Weights of a small GPT-style language model, trained from scratch on English Wikipedia.
Training: a variant of Muon for these matrices, 118M tokens, 7215 steps.
Each number is 128 + 24 x the weight over its row's rms, rounded and kept within 0 to 255. Layers, rows and columns count from 0. The size above them is the row's rms in percent of the matrix's.

# layer 2 attention output (transposed), 128x128, rms 0.169, rows 102-126, columns 64-127
size [ 78  77  99  65  61  87  74  83  66  78  89  73  79  88  94  82  75  90  98  92  84  84  73 112  72]
[[146 145 131 169 129 131 132 126 144 149 108 129 155  74 113  70  79 134 161 146  80  94 128 113  99 117 130 137  94 120 131 135 183 141  93  96 128 149 137 133 150 106 122 152 129 138  82 125 173 111 130  77  84 103 139 126 112 139 136 139 122 130 144 130]
 [140  93 131 136 173 137 102 130  98 104 120 134 154 139 182 157 118 145 127  78  88 133 163 121 122 125 144 100 107 126 143 116 134 142 133 137 136 137 190 106 105 151 140 116 138  91 136 102 125 152 116  80 177 138 109 108 127  97 133 131 104 168 153 144]
 [144 132 141 136  95 136 111 173 132 124 116 116 158 154 165 172 138 133 104  96 164 105 145 186 156 121 129 100 112 111 141 159  85 184 124 156 149  85 138 135 116 164 146 108 128  95 122 105 131 160 102 119 141 150  84 115 123 158 100 135  98 153 124 125]
 [104 122 120  87 148  90 115 120 153 112 142 159 128 161 128 124 151 102 128 138 208 161 101 151 127 150 154 122 141 109 157 125 141 148 139 163 127 114 117 124  89  97 110 134 112 126 152 150 109 144 155 158 137 153 125 127 113 119 144 169 129 113 122 140]
 [103 133 167 115 136 134 110  97 101 124 136  86 156 119 112 125  91 106  84 142 154 140  87 138 123 142 152  94 129 145 141 125 173 192  93  97 148 130  98 144 159 128 118 146 145 129 160 123 100 117 147 122  97 106 138 150 139 150 140 138 140 146 133 159]
 [160 120 159 131 119 155  86 119 124 141 107 135 147 109 143 140  91 127 112  59  86 120 150 166 177  94 119 143  96 152 101 187 126 166 153 116 135 125 139 101 151 180 128  94 139 137 135  90 144 172  94 103 135  99  72 134 141 136 119 133 119 130 151 129]
 [153 173 144 112  92 129 130 166 146 132 117 129  89 138  92 133 171 134 147 118 176 129 151 131 142 106 112 138 135 109 117 142  98 113 106 114 126 117  95 180 149  96 113 143 116 144  95 132 160 107 118 119 130 120 108 118 167 177  94 122 134 112 113 129]
 [169 143 120 103 140 143 136 116 140 137  88 157 125  82 113 165 145 121 169 103 101 134 110  95 118  99 110 159 103 170 113 130 106  95 124 125  90 131 164 141 165 160  94 134 125 106 122 141 146 127  97 117 115  93 130 144 150 160 166  96 107 124 136 131]
 [122 114 152 116 115 167 145  99  93 109 131 131  84 145 111 146 196 129 108 135 115 128 123 142 122 181 130 144 197  78 104 111  85 128 122 124 115 124  90 137 123 139 147 115 152 117 123 129 145 120 110 152 193 126 147  90 142  99 143 139 142 141 119 120]
 [140 136 137 154  97 110 131  90 130 153 121 125 124 133  79  73 129 126  82 125 149 149 109 118 150 102 125 122 127 141 111 119 149  83 129  90 141 160 126 140 151  98  92 118 156 134 133 117 145  97 184 144 113 134 143 113 131 110 147 127 144 147 126 105]
 [129 124 128 134 105 105 144 140 121 151 178 116 127 171  94 145 138 144 107 147 173 121 159 104 117  95 140 110 120 118 121 131 134  79 123 108 155 146 124 111 119 135 120 142 123 136 118 150 111 105 161 116 137 162 135 109 143 171 124 109 112 112 125 169]
 [160 134 129  68 129 101 137 136 152 132 139 137 129 140 143 125 163 126 146 141 204 146 117 108 126 123 149 121 111 115 142 150 168 154 137 118 132 113 125 141 137 102  94 160 114 108 152 127  98 137 130 122  98 109 126 159 148 189 127 129 114 122 121 158]
 [108 121 119  91 140 132 113 111 113 106 140 153 132 156 169 102 109 110 128 154 132 153 122 141 162 165 172 104 137 142 120  95 188 124 157 107 135 135 118 102 110  84 121 163 192  97 165 106  99 123 128 146 156  83 142 132 145  80 165 149 133 132 121 133]
 [136 134 146 147  97 148 161 175 105 127 123 136 145 143 145 134 132 135 140 134 149 123 139 138 150 158 156 100 129 132 121 121 115 144  95 100 173 142 136 146 128 127 126 130 166  99 115 146 114 125 152 117 119 133 163 159 119 172 156  99 142 153 118 115]
 [126 128 144 182  95 119 130 161 134 120 111 135 170 134 145  97 129 154 121 137  95 115 147  80 128 126 136 114 141 121 137 111 144 138  95 111 145 140 130 125 154 102 135 135 128 122 138 123 149 109 150 112 126 184 159 138 118 144 143  81 140 126 115 125]
 [144 142 139  95 123 159 137 114 111 116 117 140 135 117 110 174 129 117 132 105  95 124  92 152  57 166 113 126 150 161 140 129 123 127 119 138 106 135 130 144 189 129 124 128  98 146  94 150 133 116 148 152 133 124 126 145 158 172 147 140  97 147 132 132]
 [143 113 139 110 109 111 120 100 132 149 129 153 108 137 107 131 131 101 108 148 152 135 121 169 135 124 142 121 154 129 126  90 138  75 153 123 113 154 127 134 100 116  94 154 158 140 101 162 100 143 180 142 164 149 152 149 135 134 168 162 133 171 120  98]
 [120 123 144 114 149 143 154 170 106  73 124 125 112 133 151 121 129 143 148 180 125 106 152 171 130 189 122 122 149  60 133  90 113 143 113 126 129 102 112 133  94 126 142 139 181  90 118 127 115 119 119 122 164 121 162 122 119 104  96 147 157 143  99 124]
 [119 104 129 105 124 115 122 104 130 138 122 116 144 146 129 127 120 119 123  88 136 141  78 174 129 121 133 140  99 153 132 171 147 176 176 132 126 138 147 114 104 136 133 103 126 135 143 113  95 170 160 145  80 142 100 160 129 118 115 151 120 147 160 134]
 [194 115 147 122  84 159 115 155  84 147  89 133 113 117 146 116 105 149 136  78  78 129 132 197 133 144  94 128 115  83 105 155 117 151 135 113 135 131 165 133 114 174 133 106 146 147 112 124 165 149 141 135 175 139  76 102 143  96 108 178 140 159 147 141]
 [148  69 122 146 126 115 115 124 142 124 103 130 118  98 149 138 111 134 124 134 146 121 107 144 149 160 136 153 124  90 136 115 153 152 118 102 137 149 123 124 104 148 104 128 129 108 137 152 137 156 126 129 153 129 126 122 102 107 147 183 133 132 140 176]
 [143 150 178 147 108 187 119 137  94  92 116 141 161 105 142  93 119 164 118 121  70 108 147 148  97 163 122 130 121  80 127 129 141 179  95 101 127 121 143 139 169 138 135 114 148 116 119 100 154 117 139  85 128 123 122 130 120 152 117 111 130 156 107 135]
 [104 130 101 137 147 156 113 128 116 102 132 143 122 127 156 125 111 146 137 155 123 109 124 155  86 121 133 135 123 134 158 118  95 131 133 168  95 109 140 160  88 139 157 147 117 128  92 132 117 150 105 138 131 151  92 114 102  76 123 145 114 159 124  96]
 [105 160 119 188 100 134 132 120 121 146 134 129 148 131  79 122 163 116  80 117 170 132 110 125 137 118 143 143 118 153 117 130  88 122 124 122 120 139  93 143 142  92 122  87 138 126 154 136  94 106 135 151  76 133 145 135  94 196 112 133 126 118 129 138]
 [160 131 125 142 134 142 145 158 139 115 126 126  68 111 146 156 150 128 163 122 127 129 127 148 139 164  71 142 146  92 111 146  74 137 121 129 153 121 104 130 103 151 148  90 137 145 114 143 140 150  95 122 147  89 128 145 113 143 116 157 149  94 112 150]]
# layer 2 attention value, 128x128, rms 0.0612, rows 103-126, columns 64-127
size [ 86 102  82  81  91  88  92  92  83  96  82  84  85 106  95  85  94  98  96  94  84  86 118  84]
[[115 135 137 131 145 134  88 113 124 102 127  96 114 132 107 125 152 131 146 116 151 108 112 125 144 145 130 153 155  94 164 164 104 126 163  71 134 156  66 176 140 120 105 112 121 131 131 158 120 113 142 155 110 115 140 134 135 112 119  79 138 105 114 141]
 [153 121  77 145 142  73 131 116  87 110 148 128 126 120 120 105 145 126 110 124 134 163 128 113 127 100 122  79 136 112 119 107 126 104 147 107 168 135 150 156 101 138 119 102 119 163 130 159 138 113 120 126 179 109 136 131  97 120 131 159 167 123 113 101]
 [ 88  90 111 142 173 126 125 104 142 122 169 111 150 107 129 124 105 140 103 140  66 119 158 117 123  66 145 149 142 143 145 120 139  75  83 124 177 116 111  62 150 145 169 115 138 135 117 104 151 114 155 124 131 117 131 173 127 156  94  85 125 139 131  86]
 [ 98 119 131 125 148 141 134 122 145 134 116 135 164 176 128 127 103 151 150 139 113 169 177 125 151 105 136 153 145 124 159 160 142 138 106 142 147 122 133  89 145 116 175 127 101  74 121 115 139 154  76 100 111 132  72 128 134 110 109  88 127 102 150  93]
 [171 104 103 106 103 130 156 138 141 114 116 159 141 189 117 117 117  78 147 134 168 141  94 126 131 142 103 130 109 111 137 163 140 136 107 140 122 110 112 167 117 114 153 170 154 123 113 130 167 119  72 136 155 121 120  99 137  76 115 135 128 119 160 139]
 [123  99 131 136 144 123 136  96 152 161 152 158 157 167 160 149 151 109 117 147 104 144  76 150 130 126 121 113 130 112 133 102 126 139 143 108 122 138 147 107 134 146 123 105 151 117 148  99 157  97 118 124 104 118 159 153 133  98 155 110 148  98 122 157]
 [183  92 106 115 127 152 161 135 178 144 118 126 120 146 162 137 115 124 125  61 144 121 103 161 115 166 135 119 135 101  85 134 117 131 129 149 111 102 105 128 122 112 133 129 129 175 144 125 106 108 145  86 129 176  79  94 155  88 104 115 144 132 155 118]
 [142 139 123 196 154 124 154 121 103 138 105 123 113  77 105 149 139 129 141 140 136 108 164 123 124 118 139 149 111 127 161 143 105 155 140  98 124 132 107 172 146 110 141 111  93  94 185  97  69  96 157 156 130 125 190 145 131 100 144 148 129 121 125 146]
 [112 165 151  68 150 135 173 157 119 145 116 113 144  73 172 142 121 132 152 147 133 108 119 125 162 136 143 121 105 121 103 114 127 182 115 153  87 135 114  92 153 109 135 172 153 122 161 138  93 114  93 119  96 131 138 129 126 161 151 136 146 128 105 108]
 [151 129 108 130 116 167  97 115 106 111 143 108 134 134 175 183 143 102 167 132 133 125  90 113 122 148 116  80 180  96 106 136 108 141 160 120  77 157 164 103 129  73 139 139 134 137 124 141 127 127 165 146 107 150 126 136 103 127 123 150 161 156 111  79]
 [119 108  89 142 122 135 132 115 140 159 178  99 169 153 147 140 121 138 143  86 120 167 155 127 137  92 119 114 159 110 101 112 146 118 129 141 141 122 152 112  94 123 124 126 128 110  97 136 133 110 130 113 129 123  72 118 120 132 107  88 147 140 112  92]
 [110 152 167 140 145 157 129 139 105 135 119 129 108 118 115 114  72 150  92 107 114 107 123 162 107 113 110 175 130 135 173 135 144 150  90 109 120 159 122  87 125 172 114  97 103 102 142 166 113 154  90 136  98 130 161  96 118 152 114 141  87 152 139 118]
 [158 151  91 105 160 112 135 101 161 133 167 133 168 150  99 108 111 128 135 108 106 131 148 133 133 103 140 122 140 114 138 132 124 142 129 110 112 115 154 120 131 157  80 129 134 149 132 108 126 174  89 113 119 133 106 152 148 108  91 194 121 130 100 123]
 [111 152 110  74 148  97 122 123 114 118 135 141 132 112 110 122 139 145  94 143 143 102 143 119 155 125 146  76 117 166 151 121 127 134 148 120  91 132 125 144 140 147  76 102 142 164 121  96 101 166 117 188  88 146 132 156 124  94 130 185 144 132 132 129]
 [164 110 142 148 161 135 139  73 121 160 131 130 106  91 133 145 148 126 122 190 108 165 131 130 107 141 127 129 144 101 103 135  92 101 148 138 132 111 102  93  73 126  98 121 153 106 136 100 131 111 141  91 140 154  94 113 124  89 128 134 122 138 112 125]
 [168 116 115 122 154 142 172 140 126 148 168 114  92 115 172 138 132 123 135 108 118  88 164 103 121 133 109 113 133 147  88 130 132 142 110 122 127 112 126 136 127 103 147 162 172 142 140 104 114 135  69 123 124  96 106 137 144 122  82 151 136 118 109  95]
 [124 119 109 198 103 131  92 131  68 165 102 132  87 112 107 103 146 154 126 130  81 113 127 152 114 124 141 109 112 131 197 118 126 156 140 130 138 133 145 166 123 154 127 105  99  92 135 105 117 133 137 127 124  81 170 131 174 159 164 139  87 135  87 146]
 [139 114 101 109 137 124 160 157 141 120 162 120 108 118 127 120  90  99 121 148 135 150 156 118 137 104 112 123 132 110 130 153 145  76  78 169 177 115 142  84 107 127 166 161 101 141  95 137 184 116 116 116 175 132  82  91 123 188 123 124 166 125 131  86]
 [173 135 115 130 174 114 154  95 113 112 138 109  98  87 120 158 174 120 115  84 135 108 117 109 121 114 111 137 101  92 111 124 113 122 140 144 138  97  67 114 115 119 119 121 103 139 124 112 140 112 103 148 170 136 166 110 179 149 150 129 138 157 121 143]
 [130 160 103 104 143 114 144 170 142 106 151 145 126  81 142  73 103 125 175 132 150  99 170 122 134  93 124 109 120 158 113 151 124  90  88 158 164 101 138 139 108 139 178  83 105 109 112 117 131 152 133 152 150 119 121 182 120 142 135 111 122 154 139 111]
 [124  99  90 150 162 130 111  98 131 172  91 153 145 153  74 144 142 124 148 133 135 122 128  98 147 142 156  97 119 148 187 139 138 158 164 134  96 126  94 190 155 156 125  97 100  97 120 130 137 117 145 124 107 124 124 148 152 105 149 123  89 100  91 135]
 [129 139 167 152 146  82 113 141 128 148 120  90 129 153 102 120 129 135 105 126 139 157 137 111 126 122 132 134 108 150 128 138 131 104 130 123 157 166 132 127 120 148 114 105 114 163 126 106 163 106 186 112 148  76 134 127 145 147 103 135  88 132 111 171]
 [102  93 152  85 126 112 148 144 156 151 136 143 159 129 144 149  78 102 102 122 126 126 153 159 148 109 133 118 160 116 115 138 139 130 102 153 108 110 180 112 143 145 116 147 133 148 118 142 143 161 128 138 147 128 142 118 135 111 136 141 118 134 151 114]
 [137 107 144 189  90 133 114 134 127  97 135 156 116 122 103 112 175 116 120  85 128 116  95 144 116 112 125 151  90 101 104 104 128 118 138  88 115 106 139 143 120 132 143 149  76 117 132  97 141 140 147 132 153 137 171 113 129 155 114 163 107 148 140 165]]